{
  "norm": "layernorm",
  "norm_place": "pre",
  "bias": "all",
  "parallel_block": false,
  "init_std_down": 0.0,
  "beta1": 0.95,
  "lr_head": 0.009,
  "schedule": "wsd",
  "decay_fraction": 0.83,
  "batch_tokens": 32768,
  "train_tokens": 99190000,
  "steps": 3028,
  "dataset": "wikipedia_en"
}
Each number is 128 + 24 x the weight over its row's rms, rounded and kept within 0 to 255. Layers, rows and columns count from 0. Numbers have three digits each. The size before them is the row's rms in percent of the matrix's.

# down: layer 5 MLP down (transposed), 512x128, rms 0.184, rows 138-148, columns 0-127
# up: layer 5 MLP up, 512x128, rms 0.181, rows 139-148, columns 0-127
down138 099:126147089139076146150093109112116106136100123117126139131141120100190145134101178084166166099168111143139136170123129140133129150124157114131099126169111129169131116120122067138120153134117121121098160146109083106109105095126144152083104120152140123088155153105110131096122147132127134123094137131160132118115105128140115166130153118142121108134133118150166113125149116194122088184153
up139 100:119159173145147145173157089150121137104145114129144113068133096153126120113152120138136142143108150126158124125133152104123151110129115143110146126144103113163105097118088115125120155126136133125127078114148078155099131148102135112167132127131165141143131061109126128124097120106153077069114089194110114177132124139156132128139147117150115085113140133168122134109170107125111156104101
down139 101:105154143110116110137122110120126147151136132143108139145106164164114129101154153075119124115150168181122131138150112147114170140101147108130108133135119081097116180112120161142146167088144134125154142102170135112149148132119107106134151134112113198106072142125158135152137139136109148110147126176100121130087143118112118165166141159152121131133143098127103067153127169124093094132120
up140 102:108135085071181154099114145108163146104187092140119144151146078105143128099148120137167129153114095128129115135131125156134096120115110153111114081085113176088140158134095109104126088090095144139117112150098159138130167101081141111156163141134124154120134116149115128127128176078121124112145113114123141114143119145140118131121108113130124108108120150082120128138129090142102152104097
down140 109:114116152124150112118100105126126152115152111174118132170135143128136128153131129124094128118135113112145104138140116117108150148187137160093131112140130095144136126125085128121077138179123151162090102130121147087141144104180110076115178158113127101172099133118137115084099134109135093130106135137103127118120088127149155093116135121120126111085122113116117179131137089160085123188159
up141 098:128101153140102130145080082117176154118165169117180128094132099084125123098132135144126153097088159165152169124098151158180139153119123139178128122121143162100112140115110134097136118123143111121120093128142134120164125131117110106161107164117130110133135124109156141130144099122088088108107119104129118156148093131127139161135111108150180095133099116100165158136136133154143150076137
down141 091:117159102118153136112158152121108146105174113147087146112143128183119116107134175133171100152102141081119108116138153127142100154141106140116102135138113127149162136171080136132082142114106109160128137151138134129118154152128089160101121130103089120112114133146101087080091142160155121121121126153163112127087112085125096114114161117141147198113096132121092101112137114104135120144116
up142 099:093113115105151134132092129133126152115126118140127148110104128151117115175144091146128092124137149161157148130137156102159187158104139127171128139137114118102138136098116133086119068131112118102115114136109154092111148148066082088132140146114147135160099140093170147121119116103143077148167192129103149154153119155127115147126100113140167104108141101134129148135086122146164131136126
down142 094:145076155121094146147137102133109171162149169120131127108123107151080123128148131143118130148139113078105142145139077122113105097130203123168156121133115101099100156149132113142161084130099167131147109158156131150146096101077146124103128170149119088145098155108136142137146104108120143130117122120094100138146166172128130116119103153126122121134114136138173092118169123152129134148137
up143 103:160136129121143106121136158192126065123150117165120114170163130128149122076143105108134106153132137163140080116171172132124126123162124116128129116117133150115101096114194107126130113144166087133117131161150109123091132121105189136112153158119133169139087129123116133150142150135123165084145145153129142146139138147164114140122139128148109144176100154089143091130144133104138140139104
down143 103:109150113102135085136150139109093162147099129151100109129134114106126109101135141111145111159153154126161122096153095169126132138140143138104179112151123136106156085159118086082127131133180109171154174076137113102116162134159123096094134142074097133132112137107135154140131119123146118148155129133156113152115133103112109168171144122138134160188119147131108097154084109144146131139143
up144 100:113113116097161180121136135146120140106148137156107154139119101102148121088115134111158158107101099110124113133152129113133150098081106134160136106143118132160111117135094133094151142132109163203134143130110162099115131084110132170157138101124116135129155063106160120099096134129160139104143115145145106099133148130122150141121112101132156079139143144126125189082109112159122105174149
down144 098:144109104121159063122124131143161155150118180130096128130094119162137094103164101126085126146123173126126124111106141109114132113143118129114112100098085115129117182117140101124097104132125112118136112130161136145161134174124130150130104124109078084145107164116120119120140115110118115144164157150075145159159102135099138160118140111084125140103109068094134150151078130111135105114149
up145 099:118124130113114184106150114124136138112124123122135107158137139132110103135089082152136133111148162121087089111110129164136137132113100125186085086124147130152115139090109109119122099057166123130164102148182137112080097102115167148127115154141100157110095173110098145163137125088136126117152121095116136144151138111113148189124115125128136097120149148164164123143126122127122120128108
down145 108:142131161114121151159114121127149121121123128102150134141127144084139137124170144135173114127140137135165125156131136136112167150133105152113102152134121145145131153078137192137157133194129110146099123128131156126140163077118120153161117088147118131138043105102141128125099154131154060108091109122125105116089107115098161118138117153134143132141105143140117134071115108145137152099140
up146 095:109151119144142123099107168105150132106114118125143090133169187086173159116127111134132171088106148120122107115140135126089142100123150194136095100127102109112171157155120141137127154139108161147135146123151104152130139144133139089149129114158156104139084157089147144119138083128144132113133142136138150141146097122167158080129130150107122098140091152122173147107153107151099099094136
down146 088:166108130101103106133098095126118147142165100090141139148154136166129139172101154125104135170139170148157145126090145127126147115153130112138117089112116169123161137124135126135109090113152102120144154128125149131100168117129165138128127158131150120075125085124084135148170166131086129137119160126122096168136149112166084122131119152143120131131126155183092139138144075095157162140154
up147 104:083158142143131142152176096084121098132117110147094145130165155139115096092115133133089099125151118086100177144099109097096143157160126114130104097122116112115116141106138128155150107104130084142161108100126171148116151154127141098126172125153125141164102095159147095141164134114134097087178176119135089144135118121133129121120154151121094158138076113121120128115123148125156137134106
down147 097:123121099105108152147149148140136100161112128130112096158127135084097131127099141157110148120154106154148096147158135098127143108142107169143093155092137123143103149067109097131153137155096139101154073132116094115124127117142154108126141134139137123141074071122126097180132096185119096117119098124084091153134102154128132111102108133098122142119116156116119100142152105128130083110162
up148 102:099087155127121096140121146097138108140172126106211146129144119127111117138093132117148133133143120108140141113093165104132153113157111103120159118149079143123163137108132121088093115109154128117115107147155170096134191131125105093148096103120115138118136112100140126203114139141123129106137169146159099126111138121142175091123147116134118101120136161166117127132171130090123169120126
down148 099:119116167146129104125125105108157097089118094118140139143102121139125108116123077126128191152118123149111157089094131129137082112146121147097168092157150113131099128094127129092132150107138088119169157125135164106125149161152167138135112142087173116128110130149152119114094140120108081117108083115127099162142107142098135128071129082117116174100146125167134122135131171127120112128128